{
  "num_attention_heads": 2,
  "hidden_act": "swiglu",
  "rope_theta": 89700.0,
  "init_std_qkv": 0.0439,
  "learning_rate": 0.00987
}
Each number is 500 + 40 x the weight over its row's rms, rounded and kept within 0 to 999. Layers, rows and columns count from 0. Numbers have three digits each. The size before them is the row's rms in percent of the matrix's.

# layer 7 MLP gate, 640x160, rms 0.0635, rows 532-639, columns 80-119
096:591494527488464526421486481523510476505537535499519504490449483463486467521419476522554427460499511427540537550449534564
099:496543501532473494476503510543501529509513448466489435536417533536542520393527475488489473504505518491515478471517471559
100:521428503571451466558480482469440479516534472502533470513474462535492511525432519515472601627542477465478514457506514478
101:537496446500391510463511501551541528407493493491462500498524473553536444459516455576505566455515500495471557498529478453
087:482502587537440500539374513559535450430476522452513491491491504545508444423467511572557484458398547495451500455468573575
099:519479475584596541443519487461583506591501546495458562470441481557529543486471446491411481486481500489455507514540515455
106:513454514502538568518564502474586534483497513516543491515514445433572515499577488515490456513471492487421459459517511461
104:475535435473548475480419529477479521499538508527458516466525439547465589481544528525418497546464458425536492446461469517
092:461568496495483534472439510573477532516431538495503479524498598509501445497546398426467456465482494439523463520562533427
106:474511468490468438472520509536467568529503481530523526504562474479539447484462484527486503501456516483475481467539516448
106:499481475488504497459497512475455494486428449548573471542486476469464535501499486554459503551407552372467546591541544408
094:511513513455504503479478537511458493508452475528499478479522479484483485507457460479501438483491494545504619527526553584
102:543468502509548475445498434525541538469459469607475512493582494508473450483506494478517487502488451470474530518533500478
098:496430521524486454521564546500600593482487520513545484445552451443496483466434491531532530451510537533443521593503518516
096:509536465535553559500519526513465500513466470537479465469514547459503601408481458431534505447517560469538521455483487504
109:436500520516534500404550493552518456421538539560485495463516510458480516528451539544579488551472530518472479474475481465
097:444525486478497530530506525522485427500467551420475459471509598539524446577498507507494567557479483521415494515492494542
108:456455556461521542493511515519493500513503539445497543475491520449475470595483532479559495479466466475502475539570539542
097:536523490468546441473504534534537536477496443503547523501469476518489463496523520528445466562491549470506489574534563529
104:515547409547560520443451522508454494516486499497469471485531498473530448435468505553465483539445517555457536496535519454
107:474477532549479418497534534542476577473447458471479475474552478481509472525491436516491466521554537484544415478560500561
105:513503467564438560488503470452487517570563492487546563500489540494556492536464532543494485436538542525472534527502444496
094:512462445524453510529597500505494434574458484465497545455486523528514550463448464523474533481531579579524576530459507462
105:473496473533506507457561525510515507467492520446538439512588471416483479514498416493471446499548488431556523497552564499
098:543432552441583464425465493525545493485470434525462439476491461524511535489464481431540489553475492522459512592478504522
093:482489464555457510478580496448584421448586552556517463570547484540463545527424542452579510519534612528522477532512492503
102:479518493503443458528568519440485528442539475413471523541518470501524514501522502530485483455526467505454478564599503424
104:440514496562441510481508487534523508491508461482528538456580458519532525497494506568547483563559508584584517548526494483
106:477455411594510477451548541477546519529456478546475519553547527558494552526514462460516561549492410504529462534561468508
098:564523484488551427504461537590506464553474448582558525509494472468447562448524519502483522465525499491455501490506508483
097:561460511540566508470521519508440496453505484540623471465482520583540495424542594483533511512572505496464481495554494437
108:446457453458479486537483569480542457536499504495492515490509428500501525529493437539464508518506494462431432517561503486
103:512545596484511474529484477549439536525469472520483562557507484429514486481501447511535466490496533463493503471546570505
103:515428418566519459480542510449436470433484447486498579545477503533508524497535533527469530439509469450515512504489516567
097:506468537541549496563460499573567544477451503454512461480498551482551503505500542465493574477460553484520437513481464487
099:486512438505490473500468549502506531466487463444537490474504473488456568457407444464472488467442509469461541559499507452
089:500508493512502513448456561482534528498463494553525538479497456503453540505497601489513488549547522488452571450572494572
102:566472636458494520416463570488506507497528430530446464503468454506492550481444496495503534552505505523490495559433497503
093:505573417493573417475510482448406453528522515513535440451501476511476466496402512511494448476450512521535529415467510573
096:513476540512472516526511503538530486546473544446527507502489483428544525427427422422415477462477499480475506524538482477
096:543475483442496517534463540501476559501580509512525451509503479564497489490445519557492459488541525434512477505503564561
102:455530516498506480481522535499565530476519512505531533443410421527476520465538478483518525493541527487599487450550482535
097:473496428539491480499494504492488453484474435521552550563500546505549485466551459534443540514468514484453436506543450507
104:440503546529466467484515455412538606408420494470549588545430486521491477513420472527534522573505556508483454426490467451
095:579444456566548543489523498505511505476513464504484464458494547535403442438439560476419458501452479512456574489549479542
100:559549499549516575473474527508461493508520430507526486495471485477563469523507554505487512448514528445522434419469503428
102:503583425543539534531504544467530505491482549553448509562505534426506476544467448531453574530465415518493524537508502555
106:457577490533477470498515504484533550481512484524455452543466602452512511481482505410508495464448435406474583430407444522
100:517442457560562436471521484523407499446543433446486445479531488514551493479490480474420495487524448560560512530550420522
095:487524517506494476493493521562511545569522467477463448516604542508512415496525500503528494404454521487519442522508436481
105:517416529550542430416490514475514431513520503499461540415501472492558553447496534479478521585452562512516468492498535483
099:497527510514477528524521497487535510443581526499533548508533500566514506555469486491505438501431449503536473486453538512
108:548478448489466431542495493460481492468488458578588539503488461543487558458461530502516494532502506433511511508495467532
093:517452533408546464524460494509573525475538496547500593616469489550528475492484532514502514545501495503474525462517557509
103:536533457485485498448497512515468493478463442557492560532495479491560572466446452430482454491574409486518415538551496482
108:527514483491445487466537506489504541517449535485490492463488509532505478480534479548513589530517521430463486478567553495
100:501534512455508471544521461425451533523558476521531453438538473474520474503500439563520469501517448475515538508513470479
100:521525476532499540493497543493519554520460460473512499498545481459526466539506443466506492437491486554521562507553478460
102:495551519473463545453487541516511499435503520513562531493521478569481483520421475485491427492440511556497460488429514475
108:516473487455472517507485481500483459440521582539474504541475498500486516484561417506570413519458556518510559426504520562
097:553480486491512445516498575455566432426500492625521474475493493460466495481489566521513526569430434451441478446502506498
103:540513529558522514463487550572455540524520542561503527474463469435502498494529437595465539469547393535450497458494528519
105:534599513487524497473528521569584496450444513483489409505510536484486508499499586487457494529511493512476522515493498505
103:493496496526537429527506508510494520539528460556549500467463539441585505454573493436519542521529518478468497488506474512
107:429488506483506563534473539523589472488516456469468442581553469466489519514492501529549505527435515505505483470547486562
087:471479560503496556422537525466553458476446455472507444485411532549481458581507470537523456480519522396470552509520460491
099:541510479526548462438506513513537556496527500516528552459519536514494453516472504414494581525491503389521491523492478402
103:522519535553404498392566480472488421508473496558512559443513493511543505528453472532526494563387496489452475478495547468
105:454520433529501449548470485546507537406501462496509558531475441437549495513509509578559433457467477566567440504422519490
106:506541517400484451566516521551505528497493444475471494486534474545547470464435533444490451485529541581559448432525522466
096:462498480494441535549514516484528433506454506464522462486538518496493421526480463545534483521510550523431458486546505467
110:584453495525472488481516456528488463430521458490527544497471553531421449536480505490538556565477491442548508573531563627
096:495498474592598423457533494474468503437495544522490523468588483498497542479489487514431519480542535482478514545458508500
102:568439521542481433469471383572470502546524473494491548463560443547560559494502498524527524544578450467471522512506509546
095:536528497545514445489453533492537511532498517456507491523406517548460512461485594520502515515505427515509503481533500497
099:496510481529491506566523505440517460418482481499493582475468503503523564430500470487514475482503422464531490487534493572
095:561454518506508520510503465556517491510512503532497521559518529521466431476496443551451532504483468478569546464512488548
101:505570478539485536485568546453500462547484515497568495446457489494452459402563543562460501516467411505505541458463500495
097:496573413608471509562473428514497509465540489557539530565521442448459449495466443487487509545517466505589591524524566496
101:460510508534454555492513480528498438452525451501468486538491527493504516500472532507532474511486580580526545529525478480
087:530416472514428457530438467574525471545570524479485530527567466493497467479522566469539514507508523515452515483445497543
103:510504525544529462422484514520510542461513459494392459541507473475529486487464448527453545559525472507544586493459499499
104:562468494577490524471501477511528473521490522557453563482484527533571538511517483494524533510478524462456503569576485532
099:514457499559461493443498586564558567418561433469466478483531466543506473505518452528450480515551501469483500527554466527
099:520546446452522492522500495563476538450505532528511551532526470533564568530567480528436534506422502519569451443542547476
095:538445496442519479444582469499461484509478541469504497601501395502541510437494537503482494477465488540466449467573467471
107:597577438469535531510550537523462479491500505459443552505435540497491479496457505471450495493535532520557514474569507487
096:525429513521462492511551531480494455461462523511456485459548475490501426545544526511524555598495518505523496514422550476
103:486490558504477460549528556526456485510494521534524522443490487456451466530458521543451482503467480539551544591499437483
094:525478483505478505488449581526525575558520583517619515492566505464510542500526534449497504555453435549549527545424432584
103:457493499515413522541497497532437505462480439573484475515471462494495498483488520506551434480411518477493522502569515483
099:498487445533494486490560478570476507456457487517538561571514470502500519534528497517497448447491558557493491488510529545
103:538480467515433449482408472508481506518489507507563556502505433464565462551513431547505492511468505536481472536523509523
106:539415529526509493478446481469465538483452517573523431525402549515446511501582544501485477448414506549487532465524537459
089:568467518515529541498471440494501570554541451544513565493526486523502448483543486417450552575483519463517460534566567495
101:491486574517546499559436473544532476506471483511544545514529452485462544520438526503447551503478542478552453533459522553
100:471560503496503525472500553481458540500513577501533522512504459499536480471450524433515548522535504441529428514497525417
106:480500533537438507476502490504567495603486649520410492530548429475537538443569519461511507546434580567505474527509520514
102:552523492501539525530472521498531500532482512508509533521454510496542478524453575485453512445502460516588522529490513431
099:504461469504485511481504516423492494508587438490540514538481498490562444578486561532524528481394448559482516455499502492
108:550474438460551397497489485494532548510472456484528468428507497410443454454602459430507506493517526534507440476448499581
101:517493526533511528450439517507579468461526483540580606449423535459526511500482542497436538498533478493438501539507526505
102:530569478461489482475486494552423468504562478468526548490446523431586520525525552486507476501478506490443522468546546557
097:557466413555436415499540512499458474548452514442468461485569426476524521497496480465482521551484508510517513521544451497
102:477528481536503511474449538497561505540462477524504445482471534481543460503449449523458539436514488504528547485465537517
101:497434486455469437490476493545549499449510475503511502528523496538569443529536465554511475532489486508469518478530420540
093:461467579457518603476527505487481512507532509516500517449410557526525495538454533488494436504543561440416548505486558484
104:534515496465523476538444543550528491532486480527524438497488439410491472502473472494501566415476534505435477485502565451
# layer 7 MLP up, 640x160, rms 0.062, rows 532-639, columns 80-119
104:517441512591514443533528469574511471570427472470488570540449401535463488491503438518527471509495445512526566507556527506
099:508464560489503505554510580490457500494462448476478531476555481457540501435447543547456495528500468536511525609595548466
096:532500406503442505522432416509519449496463421507439487586539460507414504521503497526496490527553507471483498473458486553
104:494514498508538446505456478495511434465536437459483461478465514440460523590465454451488472546515462520465504473530430518
094:519559495463473490578516547535538525529570492501457532460481544535470447540508474456469455516511482504531496484533540541
100:485532418579514539528473419522491491462504431487563511508472510483526567423504506468450448427531443553481506478479541476
106:547604563504493459497474519523511493438516510481506591481456572480481549506507489494516553509519581487532586552523408579
104:492528523457477502532549486539503512523526523476557488396524499506540572503557503546528430493514559516478464529459501428
096:511451503446561543519507477608502516432536543462523478518523463472564556493497485496429485513563478544547518474488512462
110:518505534441505520437470494480537508545456464533506469503500484508406492416468421496566467457498466469515512510560570502
103:466504452427521551502524514493528465507483476480484536518562525594486571478539537606499569466526478447549577528459453520
093:474510433464476525470511456564450538493549564450506488475533485481500435483485530469480479469502418536494580547513541457
094:444575481490533552411564513503420502482476534490467409562529483553503509471492479540546508489539551472423491516543435483
094:560531451474467446556543500494480545504517482469501524472597516533528492479436514492538437499501515538480478600527408585
098:479549507492419567566508463525471436469547532437521527516500478530447549434481489540461557532439488469507458562499485482
106:516515531467475532524468524517500524499577502525484578540502596506521470529590456511463404464470523480542497490562523449
099:534519497480557503475504463478417485476491444525457439458485486525455483546479518540445544456529491527488585456504583508
105:551475475513524540529438564537505434482421437459475589499454448493501465471508575512469434430580494502459505532517483507
099:538576482527507546486554516510451482524494522532526532523589484545500534563477464516543496428465528477455473529538516414
102:501504468579517425395454455577545535491468515534488516473583526452484521547494477518488530507560523548409468503505553543
108:520433452545547422504460528442491451505492425502452502475556470507542528486505554525475455487482440463485472501395492478
103:549445523541493447422544510476472490459502539497459505456474442529474507510529520521523476537499453491442477567464472540
098:477452578478472460537543508461586515492461505490417500521490478564408561456464536509431509513476469546600452457483505548
104:475472456516560462509469453464468462512581529433506556494561504517546532524432450434386401574443441479507498467463498519
092:446530497616545471447512530541523558534441537527519487414492506443543594466497458502571468512566541509459454476493413537
096:468496459474493435530553536560497473515455513482500555600467474493490512509498474509482539535480529499460544450452447533
096:471468525465488505417493526529537531499494439475485566461457500536461505426478578539451482516512465504518510526453483534
112:488449485511554436488484399494494558507525518540515514505465483537504457435538547503497535546475465481478493468486489526
100:447466543525521492484494527467523474540540452462501527501565570507412521525467553563561523530509568486384482480469558539
103:601523547488551462549497503587529426549469562504575486529463461482497523447414494542463431522445473452521544508491540453
101:443525512495503478482482556457475556471436508546450414513533487441453503479417500509493484472516543580517468548473525502
104:529469475522560509494491524565506526543547574540479541482565532507529521519492523445431542420507487497494443465469531510
095:500491433545545542501477457584548562462412503542521505503518508470544522426442539485426472460501535527465487517470547575
100:560419507505465480494426471536444552516491441532498484550499460536548497514567523543569513482542539459509529532508444466
104:484490480574538451570534497551540536513512496471502494531468460456492420536515509453457539479468465506518371494487509440
098:452447551524525504543465551486540556457524485498502438515459501431543547556486547431445515531452511427520501561479455491
093:523537543515568537495539448524476534453458533444478575557482475491443491456441488530462533558547462530446491513464483542
096:555450453456452561521511467529473509519567571485474496459505441534531568444475554517562509497436494500466532555421479531
097:476496503570513497592565504527534517523511488513481516520558484532541524526496490463458546543486483441477508512551439492
095:537477519506461512467525549533520492517505491587479529490480467476591405557554543511536494516472482553532471560486525491
097:504447526521510486517446545542447432527490438495507462519461496514512571468480541500496462447382498495512564489539500443
103:534542495533514525508456421531466505552486511468539365504523540477535515521521511476501502463523510524443442514506556492
106:443496444478458521457511538533435493488475506509555491485516532478589509501505510558512444555431514411451493498535455513
097:522518557484503451543445495487476503477535463486568543497533478517541497546377522455467521619523484559514436581442547482
100:590504500464526445444498455572565520506587546550534507445467495512519524501473519447562443532492486452521455493438540538
103:452547541472549586498473519504536444500474442509450473504395551589442464501513569480542514525487493449446519478462463452
099:445577506544488485554472544471452476539530488551482518468575442565495468460499541517496487540521403500502534498528533546
105:474492562515483506514410514586488442504468506555394468422455508466524508549534511430516517467514541601464466602569548512
100:465509494435516574555559503543508549439440526517531521497461495441463430479397484506530493522523509486451535430450521475
093:591426483437485512537469516487546508435415506464539546462459447490475514512502449494486514441547510415514519508481507578
102:600541532555419495530438551461498490469455494557541523488518527441456460531564507480463483498540532519562543492480413468
105:460517497497449456518511496426489485513478587472446407559524517463476435390504540480507428452500449472511517463555426495
107:514558496495439457583458445534487512513441474502557500521497591446525497490552439476447498564466579544441523457491479504
098:568452515468510553513464492523526563548474526495501526488568582508569525455475561527559509509476546511453467474457552431
101:541515538467489574546495427462441528535511546441447499540457515576516485500445531440434457498543457456516498565538538482
110:496487542543484471478493538550444481501456557447471520559497498489426514450479464495541538527536551527457516538520393450
103:515497539512457560472483515478558534498508485506592562523433494518461518525504511536527554510530490495561572500418504435
093:517523460513503570425515487469557502490520480439500458549525482551488473498535521574500434480514470524461443516515468471
106:481549457453587532480525502465468521492483504446487492490522528496505522531488517558546550487499457436463500427504530502
106:506451440457513617470509407520534525445552527453516515511494507431447535431446427455487496543551466497512555468509507540
110:455499461520522499500532406484514540502562486474455500512504589533534535564519495422512497460476487512511522512425512482
105:410551550493480507536497405603552413486585456477555505452468471454503502502436496481496477468541443491492562477446531489
100:551479478575498453495489492498495503441510489525427486510539532521510543488414543485474536489531518550539497461494515527
103:528511472496450515542465481550562539487490442469500533490476533474475511485459551603487454503525461528505505471460516467
100:456535534500528518478573437531477486475497448516495473402510489558509460491516485490536531511528487507520477583448501507
087:437503428424482366499481507451499394550495487515501464457484523518498547502550459501488519480478502533531501429535518485
101:538491452433508478518511455590479458485510466533517514447545516504505486467459520459452462473457471482494502454491480486
100:513503540550496490453452491458528499536498418530436521443476480457498514508458483404515436454537486493504515515420447490
106:506490550536421549482512506465458487475490568488498469528497517547440506524512509525470544528500477528424518521505530547
099:498517447470502441513503491477523473544475383471497511465470482516547554443459543479516518513565499439483408514510571511
106:511566571514486564507521497509506590489499532562544532508476461476512508478539533388538468510488520529497511554507522493
107:445470554541459558512400503475508526456508462507447493520508414519502482490484518534520495426478530507453534465506542505
090:526482497456426515547464442549463504538471531471474429500503501522488548561533533514433489519505523560474522479492516527
101:490480496562495504528524486484442469548501433521467451477509525574426500449517460487438534502460531460495456524463521534
097:536533499494439420483553506458479540440444585487505511498500483542519525477498530500494436407492554472514566525572477528
091:538453513517489488515535529496502536522439431442587478537513488443495475470460529543525456493498391495507531519474550524
101:553458424563517431486553479457469437551487546469482474599622533459507530467507479555438480529510515440526481483519543529
100:533499425452526533523521536541521476460547449488469468515518524455517486476506496431498491494480512473463566500506512449
102:583531532469495472543513561495497449585406480482503526554508473496518484484490513492571500453471488501480423540429515462
100:472480511453549457519465492569464496412442531470437513495514509457533460521574464421543522479494503487504530593492520555
096:535527535523506466482503493515529491555559540509469457465528415588476507464518529494527413454569479552511561553439443528
101:489522483517506428497513471468499531455544486504500475531537503480463466435531439513533534450453476478498469521551445503
104:467455565558522498462515424573513492447524551469545580480500529473533454486476483493532546459517536462580513402431545500
103:424499534515453510439476486459460424445465458535517504474541546546508430498459520509523531503410458531506479516495445462
096:560587482425484501589551540453421542536507513428456532545416494524448527446544439450483560478499476535541468599473491484
101:440604479499496489528550543488496561477487507621537483453470579524524517485544497491471489486523482458418533553517472452
098:477538489477500472439543526440547482552498479465490504447523523528530492546478463445464524490530512482474449537508504442
094:569493413460485480550442494525464572486467479510563454579463527503466501559514500463406480487482473458548500499518546517
100:475520430500519491541452490482484565475523529488502477456486473524542517564450500513500484491528492562527472475517499547
101:446445473506499503467529502497463402466549469416533478471496535489519486443462432539517467471544584491555487509510433404
100:565528443480431493520503529491503540520479488484474443520498498543527493507488495522522506475447490469476516465500529546
099:498513458517495509556502526532477426478553502509562511522605521494474526600499566544536510494492456390474518470507533576
103:411428458509488421505479451471481448453485426518511464528505511489473437520522484487484538485443492438488523498480483562
107:546526557485503483523485487443502486489519522480544553525451484462469492562529426567520486464431455506519571425493527515
093:500443531523489448555534480474489467477508546505565502543483536507421466570465485546552471487509434578476552476498523540
093:551547516453512510556481497548503468553445464473456478525492475452552395530483488536481452517481431456506486518503513477
097:422547506521437458511511452499457549547484457481443484479502507551513480515511515513549491452548525558470536465455559483
105:542493519518504554585501502511450505576485491508540452450526475481498526507499533529496520500502416545474504502484497540
101:482486491447584460470489508453493480510529532494508474491493533467521526483431430567467443500529523417544473506515470477
104:526518479486497463465564578448556485529460555448474488480541413414433543432460464542490463425568431493532519513471557541
097:476515468494587464475438449489559571488492516506462539537454444454567469461542516552511556488539525448518447516444532495
102:480497493538438524449516534547456511485517533476472487485491487529544511481503489492462500498596447476526490483439548496
104:418450481518495416492444519557549505524559505544487542555547519496470508492479528515478537546527504525502519507486501551
093:544545545468505488512505543430527586498465484424492532477489514457572540529477445585504504530431444477453420469515515516
098:574523503526504462520408527485496555423538446442495489610497551471526559465485481506489468438551456455446485481491534486
106:510508541556546542500506501570423508509480497437446534398545502452506551519524454500487535511493475455488537539435540512
093:443514485579459495500504537528488492517474497403575411482449497485479509560465463450516505548574544547600427507486530468
090:530499480587480537458543526475534462525482416586487467524463497447493552423507549448482525513438471467423450475541554494
# layer 7 MLP down (transposed), 640x160, rms 0.0628, rows 532-639, columns 80-119
102:460438535501463518522459458451520496460498466467506482497456483485490515517482546501516494438546592545471500495501474469
101:492514489526447449489433521469550389572616486504535466488508544533448449459508505534496531487482461509570487513468472516
102:471504499488568475507620408567531552482435477516536520489514483461462473540400501523526477544480522542518454560530497459
103:513485511494516430564531447497465496516455527467444488526471486466453419453550590511480445420527453614484430478515551493
095:528455480421529494466421550482577439566448535473550525496554521548549469452538516431529508429448563555545501471579568500
104:513477445482545538558507469515488514494515458573568456587515542537500447472493438474427464487449477472513558457530475478
108:472537518495506444476478531469475517567515471457466448517432516489534505445504502521522518481469562552552486417500521486
109:409502439534478441513522502566521557542504547570443511539449527501441476408512458480533456479438581510514519467495545502
097:491563539567455442486469515542575573476447459443591507469446596483491494475528458469575554510460540488536498464507519480
106:404492485520510436534458619496459540429444564482466472507431530522487513427452435459519472425465406478481522435563515499
102:506446483465424520474483516531538486450488534581518520543512532485536523459518523437431460512537548554500540467473528513
089:460453478474447470508552486444528598467522418505513528519471540496532549531513486498574478523454511455530459558491511437
101:503522583531534537481546517549546416547522433444520497474481482409513469514519476544486507486526459513438507451427476517
097:578509551522450482545492513483448561488492531471474535493457574503551506507514487410519511499470533506582509476521464521
100:553501460502524462518494466478485504556541437503469443445460455530576426471557553493516541567547532608547530445456516494
105:495464553467533379545465478491508491505463491524558489590479545530500501483465462528481436449459495491510557446454556537
099:481563566439530435483546505518548533475506533547537515553523567494456489492504545500582563434498504427525572514541480498
110:488478539526578503424498461477481489493489459505504541591518450535531523619570428476444514447463503442500466457491471510
101:556526430427469515542518489476529460516518561441530557498441463492541482570452437430562523556483555540403397480488495503
099:497526517518536490516468509523555526530503454539550474577512528479450433468469532519415506506471474537508557483572494444
109:470538501544585570484541551515485468498550510468517482454459521582534456523544540504478460465523425502481528440486541545
098:481562522504516523484496522504453507508491496442493500498565534503475484518502427501503467493538494467547450468496435481
100:560553472502504403480558528496520451542537484526577493528458468467450503509478498437457459495502518498474475563513447512
108:560525475531541510528490466551561486495496505472496572445501451486454459507573527444546537463541458468504565562453484495
103:391459457487572430456459486465548556530450483553524521516529472523539507473525570563468467424524486442513441497455497505
098:502484420526520455549508499539472496550411486550509478492482493507535465466466472395565464507499546450486498515549493470
099:504485503515519561530526578529478468545498474438567432532536487474500500535499556470444558548561420548467547504491552506
103:503561476559524521497453489542523403516427584532449492444532572559506510515479535524469437430519454493507501495451452458
103:489578599498548472505585495545546523522540498531523476450529456483567440462554563522503470482489510530498510492481424589
095:467519441590484491491478486499467484551457480498465504505453486509457501507560506535488434537558486508514477504442518564
101:431503523460524553538535502475434493502451535493401481542492520511503453472529477543540577468506511516487542537455470465
101:469489480524558501531485524553515486537526492554535541437481444435574526502517454574430463473469529513478432531487444540
098:427560559516438536522465492539435534533462475538483545447502472457477481474516435547405461524520540491497489562570529483
097:510529499482552490487457465551446499427483431488517534521513502559550529601612550547441568464468496481472471497434470470
099:513510486525487523529453528531521438539578480487582493478539447450551452507486500495421526532540533507483441552484497445
104:536505517478573522486481517528493546453489504451547443522468486491487448493514519412405510468395531531508561512510560445
096:470555464460475540486555532482571472578521529441516514482554545521433487442481453482500464457552497452526523476450569450
101:449402584425452526445484501464505537568471509455471535438502469503536542426480558534470581518510513454488533450486491568
094:512431525428444539533538469483432499529505565546543466510477520506525470476442489473469487462469557507522503484438441486
100:495585466450486527474520514503495507516454532528481529564505460533448510560465535542567433494398492511469521421442492518
095:544425508545461481523454471513527524533483514438537509507506509498554447527542469542505536488571430469496431522554450519
096:513458503536501483509459469456442552492542499469538547490493476522569472512527425566578449574496441515440471467471484503
100:467512416474557511500592506500472460507495478498504563518525489465560513536524488453532437517450437541478472414516543496
101:465551572502523496490539531522537539473503446517498538527483451483473461429460542491519514513507437451480523503518517443
104:551446453523526468588491465530562530503516454477518414559454423467433571516511587438412427530480559516542518492464520524
096:464463561563538480498582497405569464554448500463521497481456486512503544512487524499492487575492577558528469502578451563
098:461467459503477466460548479491493475483526537483464445514576534569577484538559543442515488541478500514459487533410521544
101:456483495521503466476560451495446506463502548522515496465565479490524494448464510515544480598518467530482569520456411499
105:476513413537475500615577491510507595543499555422519538452490517480459482516449576480491532525567539498427554501544477535
094:520537525487477458505496450453457542514535496535478467498470479552487432450549511472460562531452536565520428499432464540
107:455558495465526471490505473516460471560532480481502535554394544528473449538466462516559595407573455501429542560512439503
100:502558565502510515505456466558484507477572574449513517594436518520537503451479540498478566467592435442481494464467470481
096:544545497579496491470444507500528520519450485462485469502471519463457495513467534484599538484452480504450547522431458526
099:478498502522408473528558493492511557449463454483464511479448512428472515461564415464533542473490563516494489516453578485
101:444534533469518507456475374523479542403512484457516478512434486465500530567499498543531547517489522536505561477516475439
108:519507502521562495437480507438497475513461502495519471545467625514443585452503501505471471541504467555447471484513474520
101:516526478453487451551506475484530450495487530442516511527427499521505426566478531530623521477423491542494591506459449473
095:545498430492533568485428451494512498525520563441433465510505440505440503516491543503507523565518395493466533529421549489
104:511469481479528495460426479431435495537442591492490499549539455611507537493486492506544507477551523510539523495517478522
097:389530496561551502516489537609438517517505499506500528487564488523544517505507464519537505525482523417567464540485554521
101:529446478458495538455476415554480498503504539564473552460481548439440534480582481519569422535589513503523499513510500459
107:553376518420520502497490505526541478523475525548462495445494441523490467598478496429464547455476488501425558524522488544
104:497516495476508463509511584497472506514519442417482445531510502572433539561541549430464546553458504530492486477520510460
106:472533545523452487427544478431464431523490532408547498456442421556533537501503508511513482474561459544498549501521460523
104:516481467487522521491540453453520471450510539517548528464473492487545476493528487497496485558470486408528510414463487495
088:474363532510442505542462404474501480500440486450506456532492501502475462487534491578495520498494447551563502508447525459
104:567547553505492471519534497500505467535464464519495465505393479552473512434425509529479434485485469520471523520552482492
106:448415556476554492430518497513505494474564482563495541484467536508496562552559471516510516531510505441486517512550483507
102:553489500473470453485519442475503490475395497463590549515533476439497511474479582457531554534516522487447517529564474484
101:538498519435458575437453492532495488499559497512475550423483572518457472559489485473540530496474551474479516480552549521
100:496446481471514426483509489462520498477465461489415428445533580478441526464485463588505500455495469490546448463491450586
104:435514535425466534459463559534493482475362542537536509548528571587549488477490416519508431433578516473497473508545526502
096:511485493478486562418478567451472441567459558511494465484598562617482519511537561429517490487573485490495516431485465522
104:469464469543503440542492423571486549402501507549486460449550486552479523454485526500480538504538525491534509511450470459
093:413513538468464506472530477468551474464537512529437479507458449459497403484530507511439584449476516523539501550418515499
093:512565467527551479478534579502507508571623521440463507456545488524571491442529493554536435529514472518540429575538529546
103:494513461476569527507537515560489386544494519513519556503521460473530530486542486546433508538445470406558551472491534449
096:453482513496466485449502531547532514432459493516538421501477540485410499511512514545476546490524460577506475433500468546
097:448489488479551491412439492444477580502510532612493455519505481507527535486485560548511451552524440474461509543501488546
101:494498518497504523508504495469559451462530435438467499515462557548539565418442550466474461468544453504538438495498529479
091:523535550546460461514529540468518482498515434479519527518542540443458489453430477500425537544484492441472408457488511419
102:557472472454533504535535515526472514473479483504434522502529488556567476548566616522495519531437456499521576597490487493
107:519464542421469526437560503493438493472463453554528462587481483461544494454454477575481445527515502578544519565509574446
104:517555486433541464536502435394448560498469477572436509575543513535558488522566514496483547478495437445495489512503547512
100:482466516457498455498511530478499517496505570459441551453404488494422526461549534431526448516495490470445552571456438484
095:536471481459484542488541410481425520499513603497500410523550558504483498514528514582488545427536543592532487494527463481
100:520427480443420486449481496509402580572509525494508509476483468454526485552465555524484523478529465500493431524536518491
097:476496518470537424520507455560520522483484501517509535487531496623545478492534489556464489487551549532494515489533496558
103:469504457558459522499527482543465445469540482499474459464522507497541450479500537474491453426513508511571602559451487506
105:459478494503558502505521544486472530509491513502547537508490411498441494541485510436467590430506536419520482468532522461
099:512491470517519439472487534451489580563534524510525474546434517492484473469546532491488465478497478517475500565511406607
093:496555530448521533555527525503483527532471446429539518507457515498500588484490457520546581487539573625497512589516565518
103:506526555510506574519582548543520538517464482541534485526504441433514553481513495438527511524519443478501556505511459493
104:504490539485515499572557562521501462466495491448510472455451505509518447597509528477459472497488528518437443499574574503
098:493546461440504546600560527468539527502527542520506527483530446441457431495467501487494424507545438596507575463545461552
096:415488482552530426486480517531423428482503443536456532444463520458514515511520439431477485481491493468467422573485481533
097:525515468516483472560512483465545454506549538518533524525587535472577523498545425492477448515447486487470490422437546505
107:561454491520491479463463505502545491473440480490530543486539471469474494418469449433504524621501435492559522524464500486
102:489483447544498523541527542532528425477493451444531499509534486520460469436501482496519464577517434445405509589479469459
097:519535483466554539483509473433523570548522499459541502509451563547510531474494571535485546567481567447498560591595490536
100:436521454501516467482591472466489501446510587512490481492508514479482446546532509478527442498440478466457557517465463445
104:533559544585432433456485490459507552443509519496457441522450513455573468496482526483530488467529474524465501395569464496
105:532483527520461514531529570494550505484538420570482461510436485469461462516508469472524480497517505507440543552503499508
098:409500555505493436518434550506515447505573533538519534454497486487470538478556447478488550513533488537536592459504527568
096:513495472509539517516507506497574482491567537498549545457538477499458415474592464391506557442545565415492505495515479563
109:473488450530485554443475572522481557436478570531456556491475522426549532470468542480502471516534508536519507419457501532
092:516545516584545508544500460513522528466426516500509510457479461478494513583426425495500567477523490511521562509511583505
104:553491465538528494480501547463460462471575532496455543526559492545436498574557496502435509436453444477463509511457529556